config.toml
num_attention_heads = 3
num_key_value_heads = 1
head_dim = 32
hidden_act = "swiglu"
rope_theta = 10000.0
init_std_o = 0.0
schedule = "wsd"
decay_fraction = 0.935
doc_mask = true
max_steps = 5615
dataset = "wikipedia_en"
Each number is 128 + 32 x the weight over its row's rms, rounded and kept within 0 to 255. Layers, rows and columns count from 0. Numbers have three digits each. The size before them is the row's rms in percent of the matrix's.

# gate: layer 3 MLP gate, 256x96, rms 0.0871, rows 86-171, columns 0-47
# up: layer 3 MLP up, 256x96, rms 0.0722, rows 86-171, columns 0-47
# down: layer 3 MLP down (transposed), 256x96, rms 0.106, rows 86-170, columns 0-47
gate86 093:142105110112158161132187129103191101158132072167098207104153110113120107109142130169140093105077168130183107115129101088202143132195107118077163
up86 093:163169162124113072146134133106115055126104117145147103131175100095139074154098117097145123188144134199114142179167145096149156123118152090097105
down86 098:161147113202054132158136161166108164106189144089138157129023147167142108144108143141098085160143096124112099103105071179131170139081073162119156
gate87 098:145129176124075126167135172123155128078153136060108086120141155130142160106089145135136058180146159145095167136120156127119115157134118096150103
up87 105:084131117158117102132173065149102126107181138093121135143126140077048148149145151130138120194117083110080095162120142086089113103099144150138127
down87 103:195109136138178137132096121129125134028096094142141130083154073126136095198182159148116095117124093164175096065142122111115129105130103113190119
gate88 098:127150114101084146177158158112184117113183103095159152109113088103139155101076170096180153104170174148132071143142065087194217169168153186107169
up88 102:138178109073067194189152107093099104063150174155185140123147172120174089149130168111188126181151164155077086167132121149111156180145145116093109
down88 102:126123126082096168135145141107131092129096153113134138091098121067181140150142178172164159166090137106130130117165140061136094230182124150103094
gate89 094:162082111129112076123126155122081129141113170123080096083143122064162131139129098163171162151182156117046138104139106101142156154124182129068125
up89 097:174135093228156138170124097157128155116153158114130176131084161093112075124169149110132086126164089120177123137146103090182170142151141143134120
down89 098:180137111134176115113143118175160151071131101126119068122170143049101126179201090160091165140139125126104153128130112100080132116118133150161100
gate90 101:171183063156135192166122094183140146140171098108124141127128168147107109128063129099182086120106159160056143088108072078167160151098103081064126
up90 109:123141149169087115118207117105182142149163161138106175099178090113110117103116111178118198129142089124123101111148186103119172097111112148107103
down90 109:111118120175188150144127127163146118068095107115103137173165136122150094107112121170132156129118106103106148151134255179110150116123100123108092
gate91 090:103113143090101145155173170085151081115084146148171169140114140099144145170142144158151129186129110132112122122121130130202172180108101151094088
up91 098:145081105150107161116106171152109144160106152150157164095164141104125165176142110142086216104111093065090146211151057139137096134159158153111159
down91 100:164146146138134138105147148182163130046125147137104087064163103145123111059148207098099114085148125122066150172094117113088142163128137127079134
gate92 099:088106118117086094165113129216141153103134180105098157176142087116121164142151151142096166150096189133103160074121101074150147123117154078073101
up92 103:149143135124121145093108118143146102139099105149114072151131139202071147171148149189118087081012088158126151071104109154108073142131150156116167
down92 094:156144114084129164096110121166129137134126128155089106106148077104110219156117069065130146122098062147151174115139125091167071104101162119158087
gate93 112:112159173123085078117202115153132109123155125114041142160138098152101149121112137128167101193131144132148095105151115082129171151173101095141141
up93 099:072181060100145064148157113105120083136137116141118100122179133097121169156116120038112132138126181097134102133100099108111144106153144130158110
down93 104:151168079097187146083093157106128181100120082108172109146124128127085185161120095066124141085083149078093143139132141160157149186131137137098086
gate94 096:137149183134124101130123126171088116141178102107145084126160136099150102095106190107125079125125090132196124112186123081124147128187159117127130
up94 094:123101147127155124177104116145118109103059162056175129144156077129183167141169134083120091098153112150131110091120172091128163142167181127105119
down94 099:074107241147170160130152088173100098180128145169180120130110114087147084107128136150078167140074159140147123109146102102111074049148145135114139
gate95 094:079132136082114099142122165113149152106210125193112161104107140155090180122154143169114125162125196125150138167151140123078098154198049096107129
up95 093:149157141077084109121133168143167107083160093164120156141071133178137144095179104148178113139142154095167116150101122143142102126083200108120089
down95 095:158108155122175151147103122103147112075124129147131099110118159139124091114111128138088172097143093107093103074124138115148099000117157118143120
gate96 097:148110115140145075110215110172093136170093168151117160153105108099077192136112139138128106130125125114120115144101071095114161154072121138121162
up96 099:121152142117083050160073114076158054157072172170147143097168156082111157126171160097115154153072131137124107172130124108147118125131137134121129
down96 100:122056103133189131161112151160066105159144145167089169168143144124132123123144133127169164114072139146122157134156167077105093020169093073182104
gate97 092:127156128128082100092082202120110175129121133121107139120133093069141176102148145160067095109078162123134152161114127137100126147118124129140121
up97 093:077096116130196112171175155094103116180128150110125145080153082144118142099144158143125165163190121153115083065126133115123169150140091137152192
down97 099:058062139106125097124111091154126155080128145155144131121088134164137171126174193130127120157074133137101154088126096107151168247198086127148173
gate98 099:175166150169132113126135173128152105145182166043128109084152074139081108108156209146119102136092099142156144133157175110131140164090103126099173
up98 094:134169116121160179126106189070140155111119083093140159137181177153101084154072137096140152112065194140118088133176150164122148120120119135094089
down98 093:102146135160149121141063144086104133188063078107137100155109130160087135138108120104088121139124146154080137115128111098137044168129165140147097
gate99 095:121141114102140131126120115101087137104135106053146077077148116192073149155166157178130055103102138143119105126115173159103124139120092076138162
up99 098:110139110083102105140152102125088082122091123094051073146132093096107137158050159144192148170133125149161086157112160111191189093149156075096096
down99 101:164093065154111120205104163119151116105117103115147148124180119217138159182081135169117096146131099105101174089130154127085163181124168121141144
gate100 105:144120145165115084122192189099161081156149155098102156134188087136114140144169150197108137165171128107174123179123061126176158172123092109152162
up100 109:105135138204143093111145134170121098163152074113096097115103104163155083077124162120150134140089100119128121113107067140145101152094200148129095
down100 101:193092119196101124088140154074116135112132089110038092154153149122153117095105120105144170174156083140115128066131086171167152110089152156161127
gate101 097:103130088156174111048196145143117176173204093077063118141149121166094100142112139155115139130149090127084151123089121159112158152148122087079177
up101 100:086093154194140104078120143090099132140113150099147125084189135145132096119132112123031173099124102130138127129101157086163127118037071103155147
down101 102:157161082151096137128077146064181147061112088141105080108091089107142178105156084154119173142151123117124094124140090156124113144195061140123076
gate102 095:142237115106108133096167177157066127144083133130032163137081144164115116181097136091122116113148145145162138089132085125137123146134109112088126
up102 104:108085156155136083100152140124163071089095132102141126091117120091166166121196118160075145155086094099123079153095163073126143116068106110120161
down102 107:099175102159131152122121066121101153142166120134162156107115118142158170072159119125118124086052126115159121141116139184086105036146156113082114
gate103 097:094148100114147098147120142108111120100132120073115166062186120112097123097139116137104150110097136141058133165115122058162192134114140085139071
up103 099:117147124157142186088150137124165157146161150129170155186110107136138142118128148113152115096179161126188141078079069170098150144163137132121172
down103 098:171112144119105120133153199150132102063130171141077161137099108112145097086112116123074180101139176169155115076120062085142151143150076141170137
gate104 101:135063120119122109137060170125169126134114162114141180083166076110086124076122149134139097156145113206119112132201144150133155169121108067119195
up104 097:150132166140135156076070171189140111136140090093080079147142134067102097117076111141134109118173137148094098150125126207070105138137195137081095
down104 099:123173148101157126094089137141163109101135164157093125148126090069119095218117106128118188122116107157144137161126127170058126075101148174091166
gate105 103:120109135175137122149207194121125120183220102108182166044139124149112159096128149162116139132117120127121076114108104074129186157116096170124137
up105 104:126110144078119177140118106138120086133143135168152073156144086052141123086152161100145158107136064145192147220169140106179168135103153122135143
down105 100:116076144102207082151148148161074169106146112107160141151103123107083130166160152099147108140141171128099122044085097105139162165144128101138110
gate106 101:078164181145136119134152136130179155136069175094074153062090077095100104119065137132089129106118128173160128148122105063130110147140066087152123
up106 085:121139141136132040134160088125144102135139057108127078133113132082126122132133163108152171131173161114143111113151148161085209177084098130130117
down106 090:124128096108126115146146079153099170131136130140073132158183143070092069175156158131144150131146129068148176166099191156135120166143154113114152
gate107 123:129113103144063108129104135112136138116076159067106090092148075149090141073152129161105112171132133173146134165147133144128150148117075072194139
up107 107:112122174166152104211165188159167144089129106160163149146091131198161170156126146134140072181151152124181108093180126085095117102121156142139123
down107 104:133134116130097198147128089092136123124112146138128142101048181075152158095109147164157118103152153160126124199189163095087065187185094168088144
gate108 095:081100156167091061115169159077151145150123109120093105153160149126136178070135155146070155133129188166128108176079120085135156152126074105141112
up108 100:143119070126087151106066074120101139094144109192166121150081148135092119128149141132133112099098164116107135146123160205147070123117048075104103
down108 097:100113180139129150136151087149074116139139112153148155130114133141096110144180152102193087167090138160146119074108106138116158067164152086116127
gate109 107:105110152120131083109098099080174115112139164176122122120213156165095081110159116175054143169112164153119099118092148177114185184177115120130169
up109 106:105194112206140094156150106108176154099178154181178201136116120093127101108108092128155149082133170141162098174148109111169148150160136128149077
down109 108:149102144054181141112050193143143135110151164142156083111111134171172171103091179143113072169106176095195158109110135092113106097049137131137124
gate110 102:124145093125138080097138031172097187118073148148107119095151133116141117086091129136077157151094145154148129108110105077118109136173117121157132
up110 102:111138155173102176155140149144123164150124097105133168194156105155135140167124154141044071128080142159091122155125091100158162150086156199081116
down110 104:105084168119129155143100096073154137158122085168109112129166136192103103044134110142114099121151106089131209082157070125152140118148114148151182
gate111 108:104065167101113071118170166112124101113166121079126094107098080160138190126174123144090103169156157151131118115119121137119203167117130091158154
up111 101:149138102132098175121114093148125104202109160114092155158112147124176055127072171133178160109168099074086149127147152172124131136126151173173145
down111 100:137151159163131138108140156121084161159088163151096113125142167160151107127086112086208109127092167158142111184150118154189166181185087131168155
gate112 097:173185120177106094121092114093068132103115132128121110101112110125083140123078141121127090173127090132066088098151135149147112157196124094084176
up112 100:136066077132131161155145140098123078114116168156131137149158142081154199101165135125139114129094172095126120159100162127096127149100134167170128
down112 105:098159142164135121113173132149101091101164126088157120152085103121092115193109148131114113148173153193099117075120137120121127255148165186140153
gate113 101:152091071100144098137195159148148132186157099118123100133116077099154089049045146134140126108162133153070117106127099196146169158144116133143198
up113 106:090162187117152098183110064096099126137134111071132091131084145120087152112164111102159112105140103172121099165183146096175111105180125114144170
down113 103:105146135167132149103101089127115131119127136158096180084096084086087128084064142088150103084104119151130072143130080151104131026173115123090127
gate114 108:154176146155100090087136171158126162121150123156096162173077134184130156078059105104151102192147184140147139147151089122114107128129104125111136
up114 102:149089182111183151127158124140102193165086182123099132153083114074122117120150091119142096074104140147210111120138122110084141121079120156145122
down114 103:084106145165092132171147105117095158072109178166123108092102130142088129077102107105150079057092106136104070178103158128168128107111125154150073
gate115 116:131106120141135119136118144106108148115110176125110137090192125151094140123134145152109082185134142177173190096107144058139175177105121089128149
up115 109:163187124106125145205081166135116142172153139120162051100143132134161086156070140128086142079110112160139106187138137165112126136165178121168117
down115 107:055117128146151116180117156195158132093168059128126105150118098132076090146125085089124102156120142146117139132085069088101113076089151069105125
gate116 098:179130130155089080082112126159125124146132114184137109113124137093075077110138144133128125088154125107061109113087081110110121164120124150147130
up116 097:093102122108196134160172138137126120169112127126072086140130059175180122081143146112141092164146102144124137080136061118134107123106159119166127
down116 097:195115115161123102139110137170125149118137137106097102099131117126078164204154105165129134198117089147090162155105098092109094150146135137152074
gate117 097:118153127135124122126128110174068131100113198110152130096171158110096167137116118101080145196088065162122135101130108100134103115149072061104149
up117 101:128113157172130104110181196072148098109148148127104074174150091105130184121099137152185088140125099141106192167106145090087125087115099104105152
down117 101:140141080079105091174182123105109144155137130081137122155133136103127078113109147173135118133150142067120209170132197124134155170081116103155170
gate118 120:141125128099106067094150133091104123138141154109132128147158122135109137144164201127116090143151077104103109139155134108124172154091012155160153
up118 097:090106109162141117196103112093178107112137051144170138110111115088127118113133150168116153104162140138125108140157127117061151153143105130143116
down118 099:085094139146138132111178115113104167132091168137176152075123115093153106087063123069138144081116133177165103114149104098168145075119172143141141
gate119 091:090130124063107162138075125127115134123160122172112093146112151069179155133049154178163194132143132116116136059131125135053136147148156157118178
up119 100:169129162141101190106111161109163182108149048130089104160111129132120166127087122172165080164096107140107146106141140140124101140144101153070141
down119 099:156148126066106132137122110125115093175108080137134177112085059147084102138138096111149123136174117126090141086096113159122183119087126118070122
gate120 084:132111151184134131140107105084110130190173134181130157112159129143135125096175096205101109131132211150115171137127131117125114156116105165119125
up120 091:110118111093128072071112096202128110146130049138140093113103141151113128103082160062142131086114145113139158175098116165159132136164183151057128
down120 092:142144122120112105109078132079121166082143196150127102177096128148144099116122106139038117112119101052185100090084059103135118181109108127121163
gate121 105:142102185119141069103187125066121138117118183111104156098091123117122170146159147163106083092109154099152082122093127115115162147129109131197129
up121 094:172131090089124061140134154089059104095133166040110118109122172156132130132101107154135106091169097154121156168119120113094133123127102130182144
down121 100:133189104110086121127075143103158145118115095112119074172092137108139158119070153071161147113124065053115090098142224115069100049146088134180114
gate122 105:164127060153128159118130117116125186118087134133105165177136067178060173092128133130075132132088157147191128106077092141094113136149064140151133
up122 099:193114098101153122054117134165077142126149106071099129148131108140161193140125142111130100149134147112109127163138151119112105105172133092117135
down122 100:087092144200139115090095125096094083120137139131161066169239152170101140108096110078090134112131106141083132139113051143115129119154163102071104
gate123 093:153104140090099165094124134116152107108141117128083136098170126147102122105096165116204095176120085131097170141171120169128121152169123126145168
up123 105:116121059152132142163144129131077182083145113089116150148101067155160167160079109091076094101126225123103128068112125060165153128126153152176128
down123 108:124121084076151116108126149157139139168091170104136101105123087107165199079126134092120102115108166142110114099122135152092132255116166111111112
gate124 110:079142147153078104150132186105066121181129163085137095068129076114135155107152163123099109192132098134131118148112147121166194166094122063086141
up124 102:222087179102115169067079128130125175093131183183126129149147119134146087173139119066115083057104135175115120117150127136112097138128125125182119
down124 097:108110161166113125115107089132093176073139094117131118159067130060105089126149112133099120171142217130115124130095088084087141120188087133095143
gate125 107:155140112179084122104086125176167179135158093116136055100158142120172137078095155172097126090127109090096114161141094162084111162118147117158103
up125 108:089124141151173114164147145161157098125082125193124161105111080107135045157104120013157152093051142128140076127097133114136125138166162147189123
down125 102:078126142101098119114121078104085123167179126116161108155101153129079123132099126097079081081134134084206122140090111168087116162100124150146167
gate126 102:152125104121092144134120161096139153091204162180131142110120087152130189093181159150128167148161123085080186201100117120149132160160137126116149
up126 103:078165187087119106078133096133211140087178118146084139145118147113062116168108123104085106128114110088131139147152139193104063110140127111155078
down126 102:146094111141078135097149129155164120112119144125111143160156149108148145151140013190132093089152133104101159148173174149148106070133088154051124
gate127 101:046099090120100139105140125124108194158080176109116165158164114154119154108100133097089140106107189166121134112071137101129147121149137104084091
up127 100:083177119120121158065141097101146149141147106196089170152171141107135130151112158114144124119084128089115092119096110188094151151104122152135140
down127 098:171117062155046131167131135133128130174092185110128118097101097148136170140117089123143067116053099132158168141177090121121086164131117125142111
gate128 086:132098102162138126217170083049193204130125127114129163141136119138124148120144147168169149121150107165187118160146094084091178151166115123146139
up128 085:128150116116191140097175156077163183090113135081127194119128127167157115121178097113113136158063170093127176117154079143103137095111083160046100
down128 087:120035143113170059135111122149109133182153125071100158141159070104074183139145145151105098101156170157150097072171113123187140148139138105140156
gate129 101:102102108142149180166182135170178142200150091122137138145101144117144129042119136118149171095085139089089149116174134111198181152108136122097108
up129 099:137174115124134083154097146140093114182159094140172127107175076137124093127154086059157128124140101141131141161161168127130201144167144138117112
down129 099:144094059118053105153178124126115131104114112129144112135185126184118156126112100134065073129155129152121124146086189173103144074189083133156149
gate130 105:061122186129097116143164140132131066188086153102116102051172103139092097073079168140124099126113102136118120126185176180120108160120120064092150
up130 098:151065136108113155159108175118120111108115121133202112154220195106086135140110135132137119180120171142089138141082109115106135100086107172108072
down130 095:054129053077089168099108119171117080162114088130125154179150120124138144157084097119180154160086164091131138096144166155157071130123115163049123
gate131 095:206149054084137180141107149159154134176185119191166143114126101156123170125162174121163092169117112081095076141143127140107132133156115115128079
up131 096:128108096143095074061079156205143152122145106135133058092117127088093140149127101143089127091221158137143114143111127156035145124140124078156119
down131 100:141098179072080121164107117094192153105101153118162166112116173122071104163085158106183159156104151136156148092123156121161084111111106127121137
gate132 103:111075184156094185142139105067151140151097150153136178101177076131092132104124111148131087140084110128161079160102130093159158150156076120105159
up132 105:137138089162128190080118144098143100165154103174095148081089136081148161094130141150155163165186078126130135075100104162114133157152103152118167
down132 101:116151132145132157135146083194120094172103130149139148145159053192130121214138132108156130098169139113131173133154198147163132079182089128113162
gate133 094:160162139129148149170153107117118151117174153128069179144139080138096150149149143154150058111117107073077075116190160121164158150146102121157232
up133 086:084095107136102095079145156189156150126097106116160080140135161115127119092045117139094162069146124176173177117089069102141101150121129116126108
down133 098:126129081111166093132189115159133117117121164123083143148110095095122155080143139137131154126140189115091103154183151082089150221167154129128155
gate134 090:143123139125119135078186029111095187141160122067146145136149142154089123152139124146094142155113160142159116053118153105153171155099138149144190
up134 100:163174091187157122060078143115114179112133119176154150120109156079151096086113151140060152108106084137178103179172146150143142127102136133099134
down134 103:146114156153135120089148178167119083144111121150134156137140142151172108236075147137143098168127177103099161206161125081108122075137065108144117
gate135 103:130112125134139071106126147101171122122137119190116114092121176130102123071116100193116104127114136122097168133150100168075160137151133126102147
up135 105:129180121071168138187121138066148065136144130174162116079135151107166121132145140130132137114130105102072150182125117164107141140201102118122158
down135 105:134153090158079100081156122112150112156196139139103154195159111153095163117133139134138110134133126149134140063089114141134149171048123183169104
gate136 106:146168130144159141125135116130098123170100191084114136113150120153135145110123127167161108197121133189187137142170144141188144159111107122115057
up136 099:148109169085140151116126158174077126112132132107146100155131155074133116118174144131126090181099045150208134163133137121150121136152112106096145
down136 100:111109141120094135115159084128155071130131136167106108185046104101141138145108143123154092126147144110124095147088132130131100091142097180025157
gate137 089:142109187083080144157158189122167146111122102154149093092151124149130139127049121119177140156158121141165146126125093152107173163157062128127189
up137 102:127060143204163084136187143113114132077205039186157061075146086163133082153143156141152134153123195099100117113140111094126138157109116103129191
down137 098:167065133122139153102123139116173115065105172143087137139076143110174143065185119071116121163090149156160100139155125104140138067113096112154131
gate138 093:053090116119154159106101184054186130175152149116117159149101150135160146133124146161093156152171170113163135120078111157068148174105108131155113
up138 098:125170167131122127089142095103107139104116175104110070152102120103153115070148131160130095146177124108118134152100172169047097109127157097153140
down138 100:141108116154108087118163112142181090114114140098131058096150043134054122104159077115135096194125164159092159146141084099104133049133128085094142
gate139 107:177124174090096119200135128130173091105115149126158185071186127131113155118095180160129163131155123175106148121187160109116175140102120120130136
up139 100:104084142118063145111130139093119143147151072111170114103127125063130112134202066174120134145124173074110135104117111178088146114134140100110106
down139 095:130152129069096084131126117132097105093147141110144185147117120128103103171090122154151085128186099177124149096134164139168114250148139075156135
gate140 101:119115126145125138143092092169164209145137129118048116108179111116099173069164129159106164150072142155109147082167165111110106156082106123106111
up140 105:089123162097153121151159152038146142123115123115130172134103125122134131151118134141067199083127163148109096151104079104119143129087142130153068
down140 105:133174071058111132113152099130166138163133097130081096156122147120107219077119103091157161149083123126122192153135089142157084160157137176141112
gate141 102:114157201082115112177132185086191105147141105152152126115174139109056105125104186123122118164116104185169119127132149151156167160124123094116098
up141 097:146118139064114070093117130147149150156142133108089135125121140075096070151162110079123087166160160139110142131153131147069071115109175116153079
down141 094:108152135156142082114084097127151123142145080122103141157112152137095149126190094115105152149202136079172125138205221128102111119079143117080134
gate142 102:076143140099154130123122067139070205105141089113083137143123116163121134116064127149115121149140139105102080114128113104111105116193145084143144
up142 098:077119087146101100064215146137158156134157088132105126134084114145178143091159108155062145144119180109135133127130111155168169115152116099122108
down142 097:161093046192125142146141167122140105204118125105135136148197142085095101177086092128110150107130156128131132195150159099091109104207111127105150
gate143 088:146098157137134085161118114162081215155142165122095123149054065149121168142191112148156153125100124136125112134064077061180142157111136128133136
up143 087:138163099134141178094148115154116066064093180174123156114123159130163178123169150098104122134113114165161203089021138143187150155110127153118165
down143 091:140111185153173127076103149095104173074096166115140156132114094112091156122163165117084183136089151112072139108091038132181139101133154149111129
gate144 102:143105083184184165107182138117140090150127147131173150081125127107146150088140157184101159114103103120110136094133101092138143163096079131108159
up144 107:075126129138096108117128135113127095136076133149127098117113108115087049160151089089142161156177110131115078128151138118167139127158118108122142
down144 104:118182176120137144116141085148184116128155039145184070115142164115148121234078138123133127055131087080126111180143149140102115092122116147102154
gate145 098:038103136118078078138130132140164122144101144102125117101119072151076125102058179093139136108130160149096118140138155090154230170117146087125142
up145 094:154106171177147119113129051080197125151143128177125102165096130146104118156168117194111136121133104137113144110171127066118093140159192137168114
down145 097:097169140155091130107157092153177178184103079161145115113091107094112080119136094108147126180106062140091143130109168121091107064191148170125150
gate146 091:102153120129075164100088079160113121110123155128115126176121079131064110166065059151111128156069081103123151107127079116132096120144062083077072
up146 099:136177141125112091157152112127133096153147138180137126084178117077166094086143146056162126158154187141119111176166136113186146111109178147093079
down146 096:112085102187110131146147169162123122106151134102125132119113163124072160128134121117114110174139120152122076081119081124118159255109077108114116
gate147 093:125096167121146114182118157089198159120156132148059121149115103135138101056135137134184130082118166144136070141109145099141150166096108117171172
up147 104:037135133092132125137131120150102146177114161096141109184103053210131086117139080125130106116128092125158104122135096075194080091147133087124089
down147 102:102140104155135139087116088160126053088136184123106105111151126120074059143149120069177093185133144157152118162096129091152084090091125130059115
gate148 091:110101164108083107165082169142072152171160228099127107109120082139136121093062123111089126076081117162102158171149172155165156133095122159079118
up148 094:119068130169111132161116202123116053127074192146204073139177099090104095125141117154105155165105110132142134175125137088131167128135159122118120
down148 098:129125199105148120072123102115153096075116129109099088167174152144119118098106062118170082144097121101159148185089128136136101107136123125129133
gate149 095:099113108111167148095102149166181131164147185114183137170152132104146074123135164153108124125132145130177155094113081125106175155128184101084124
up149 105:086172096146128127111126119107182160113160130222157172106132206143144116105089142120151106133120107116146131112144111179137116114119096145130112
down149 106:130132063170098126137165123143137125055146082128144077131126120134042194115090137187102134102117122084136069078116155185120179129094116112146133
gate150 099:185160191110163164121158191141088132162109181078091147133117147105078187086109117100191149102129130133091127078118110138147119129103121121130145
up150 093:137134090136103094113152080098124119117155128174138146097126140080170103151158129125135165158159093089153146133100144110104087117116094154114070
down150 093:098133128107074119104154114132079113153109146135083138151124146153164115216104152138166102142148146138089122101167145112163113255129136139109125
gate151 106:085155183098100085132114111189139134194110141079099112105116091153118122152131167088155102173137124143109129103106151118173185175127158143191167
up151 097:103101090141130154141108159210170135130065166149120125115135153159121141141080136139138162140111145077154114105104104088172073109125122108128148
down151 101:119136117162130151135161135138146115123126081164112134120133136108113128131098067145163127070104086151099135076144113123109122217134149129097123
gate152 100:121111150088142174146135117149124152183122139079124089113149090066129151058115109116169130178170118162137078139190112112175131140106124062179146
up152 094:145121081126129215111120113121079164068055141076111094168072124125150132102146113108174078137143106101148130129135102088178101096116112152228094
down152 099:125155121080138111141152146120107119154151131132137109161125081138188102073125191174110151202089111094145164145158137106137144028135138199156052
gate153 106:113181140146089104108174121136152139127125096157093180151111141145127152127132116153172113134077184067152155077117054061149151155129106148147110
up153 102:132136128115072153122109133150123218106145054095092151127165112111149111150121159143130069148119109121137127163194191138138085141142163140061117
down153 104:068135139045123129125134059165156168128130140151163162096145148095123174122103052135179059162108149106095152137129113144179103060150106113139107
gate154 082:087140097098147119136138178177186158126129100088150127124151115112130114108103177107132095110135147054060058146187144100143105134146101131156113
up154 101:140135134145134146148064066090099157138120159171119130071138148201104137163166110111143124159067132145153157153104148135137090164129121140122130
down154 097:137158089150117114141101078156121159073111172150136160146117105083051153187110098132127150098114128039115162165164140153123076255128119186127114
gate155 102:178165161139123120095187162139199137121161090152134146096099111163111125125140201134178102111123121129137095088123165202074114180128105046203195
up155 103:141146128134142138146100154121162183130170120043132111103070160103167105154137169131136174123168099102061114165083073105147131134159142156147100
down155 103:149175139143122120142107100115087133183142110098099155111071153122146072159108173146070120096045197105085128122117144115082090192193148109083159
gate156 090:132176102138083114070179146148101118213113149143192145113101115122143144105113178090159112086125106094157106137099146135112113152130075160175137
up156 094:116035130159193122168186173051119123110146151124071150109190137113125149120143132211104135154151152106075103116140111051128194136137112127142147
down156 101:095125117102170077130174153138159188116117179124093092176145109158045120151136206142153110188140161128086136167133114121174189243140161194151146
gate157 098:096162110136152157073144160074146112131151102157122113146166123102124135130129153150154106229164146135106087152161124169095128146104071097091141
up157 099:112122081143134186158112138129117060114169133164172107093113168111085179104129131149178191169088126104057074184136098152144134147122105172118109
down157 099:117167092169150114109121124133116131119107129141103157167132130072164128136174103146126069098117120097133147116130114186108160053160133166087134
gate158 102:135160122118113162078145133125142218152098161085062142145090139149130107102109145118135118178113188158183155116143129158116109122186091100143151
up158 105:091202142198082134149140107172080150126108155124109119149161135128162111132108070107104075128065120144122183177162099105135093102165085097163125
down158 102:113175168134150134135131116125083066141146105113138101038101154143174107159101182128149149180141129112095123147133148115056099087088126059121148
gate159 100:129074152059082128171132188113154125111122146151171116148134132123118127079129122109106175120130122151133141169171174143074149147148095100151138
up159 102:174161123109095057109104168194135154121213073074116084127113145151180141130169174104103134113127145171074159172120122136104084120126123120153136
down159 097:098098138157123088168128122107127134179102140130129133117073160077087191160142088113154137166120092124108058118180114134135128077177130098112131
gate160 108:096168134131105114118155146134204136175151111187148075137135077141138126092154156129107149133112176136094139139169081026102140172145141122182177
up160 112:106134106139135119070094127122046125124115129135093173113061086118162151110097125078138077121180137103141081193124158083141077094174123171191106
down160 110:122080186141127167090101116114074137098129117122105100073102179075148114198141115153131207116125112106134113137140152119133099048118102097091121
gate161 109:114119130125151146136169187150136172130149147085107116096177098110126146090081162111168082153118128137101074100158117080162155162193132108175169
up161 115:131141112157087086133100034101157138132173106162128127131128132137123128184173174157096154137151155121155162155171141148106133152054112114082160
down161 118:127121125108092116132113129114077120143105172127116140133139124134125167159139157133114102115093156145126125141129135138119069255150146113128138
gate162 100:101105128126106066152133144172142140134194190102070109083140057138123125076084157135218128162132122133111096147196184137150153142115129096133152
up162 110:138153088122108123126130083118138150130101140154126121138193091163135144107113119098137069116088168122098143188139117140176090133139127088155114
down162 105:098088142124155154178150141137125146108093061100138154112205133138115110161083142110103106121128076143159100068153141150120146080129162064158145
gate163 089:115093108133166091122136139135143149185128150114162161129154200148130155160073139135108176179159094109106120145104102104078149139124094089083150
up163 097:127207105133136113138102080120065105133115136116131093168105105091166086096138075111098112105117101150112155113200133141121116119055147131098116
down163 090:143072139136082120076112150151157110080115165125166122085129093129111137133125147189136097195128154133133107098077121118146180206120134130131182
gate164 099:122138151137150166084112107099121149150158162138151119163123107112122104064099148131160073177134127130153075101129149175182142133069089094153101
up164 100:113082113129173143191103171215121097122078170134170125093184109132124114136153096095128128134154119131116082201177128094166123109110121157119159
down164 102:128090179125186073164123158096164122164130133144105131119187153103071161056127081103153169120134113141131128109143196124115133043155076192146169
gate165 108:127169128184061163112151107114113165115138131152105140108139077133148115097118203164183113134117109089149115133123092120110152148218119148157158
up165 095:166121113155174127144104135159121177098137087089099154089069152092083084193084101169127127111137167091139043092138118147155133136172156139174165
down165 108:111151135150078140155096084133101139214104095084133119120115118138123129071130167148154078172114122145131084073125129188174140116142172125159128
gate166 101:121129084116120120110161105166079116191095110154052094101149087108120165124105193105128111126124103114051123107159154120096212182108179131087198
up166 100:120127154066155149040170124093125125148087056110114192161152163138122169129100134124092128119103186131082158116123133172138101130159118100124131
down166 097:154131119115098114128083133157076081180111132083115143084133073141081151146071071099155098180120107133129083121134085179150141060111131110205156
gate167 100:113158081159133106150168154138160105093154085129138175138137095210082119098129188144116113185074113101117097121188192180193154158117080107106123
up167 096:110126093134098156112180136128150100109171164064165098138105159117143092154196137170147178152148133084140114122080044133182180144176141142151165
down167 107:134164109120099139085155144102121118146119104078115113158126119095139160171126176108166103132107148175098158096131149102150164255076175119124103
gate168 102:102139152168106146116117140177130136169130123141126132096159139056114116093121176141191156158092171130108142128138105135123123134128132143143099
up168 102:136084137093107144090085112092141114148180107149130149153063193112121094104156146173089165146134086082100125136127152193059085121192168163108136
down168 106:161191075122079115179187139124099142104117136127120131142183115170142099125188157114121162133126088119156112096084162134123125098099080109074130
gate169 101:097142118082114130042130106095093182177107152138046121135161155102098140068080140149113135155178191084110123143164093129119111155154086125178153
up169 102:190118164145092058128132176171135151127150162085101097166092158094168167127118106159175106138156141085100147156161123104133111119103126175124062
down169 101:123183191111133079174142094082157085118168080140148170120122152117114092180074156126138111130149133115120126108145123110115111099136116061141156
gate170 101:152094145151119133148057135130120118163127150133164081093108130120121112060128136155123143175153170122053150101154165118071123169119133104170160
up170 097:166119165161104129163116141131193129097137166100110174126188104188178136149205134136108132137133137177148143141140050063142129136155146125095096
down170 095:151152173125163134162111145120101079201149076127094147147152123124070126085116149075132182160122089153124177121182130199168131072148065102175143
gate171 099:091168117103098126189102163118175131123102092105090136068066067083116106074129164047198093131144126191155091173169113119117153150134141088135127
up171 107:116067134109114167105113119119156119138138176125123197080114128078118171138080135165158201062148182096167170183148132226143156130077154145114126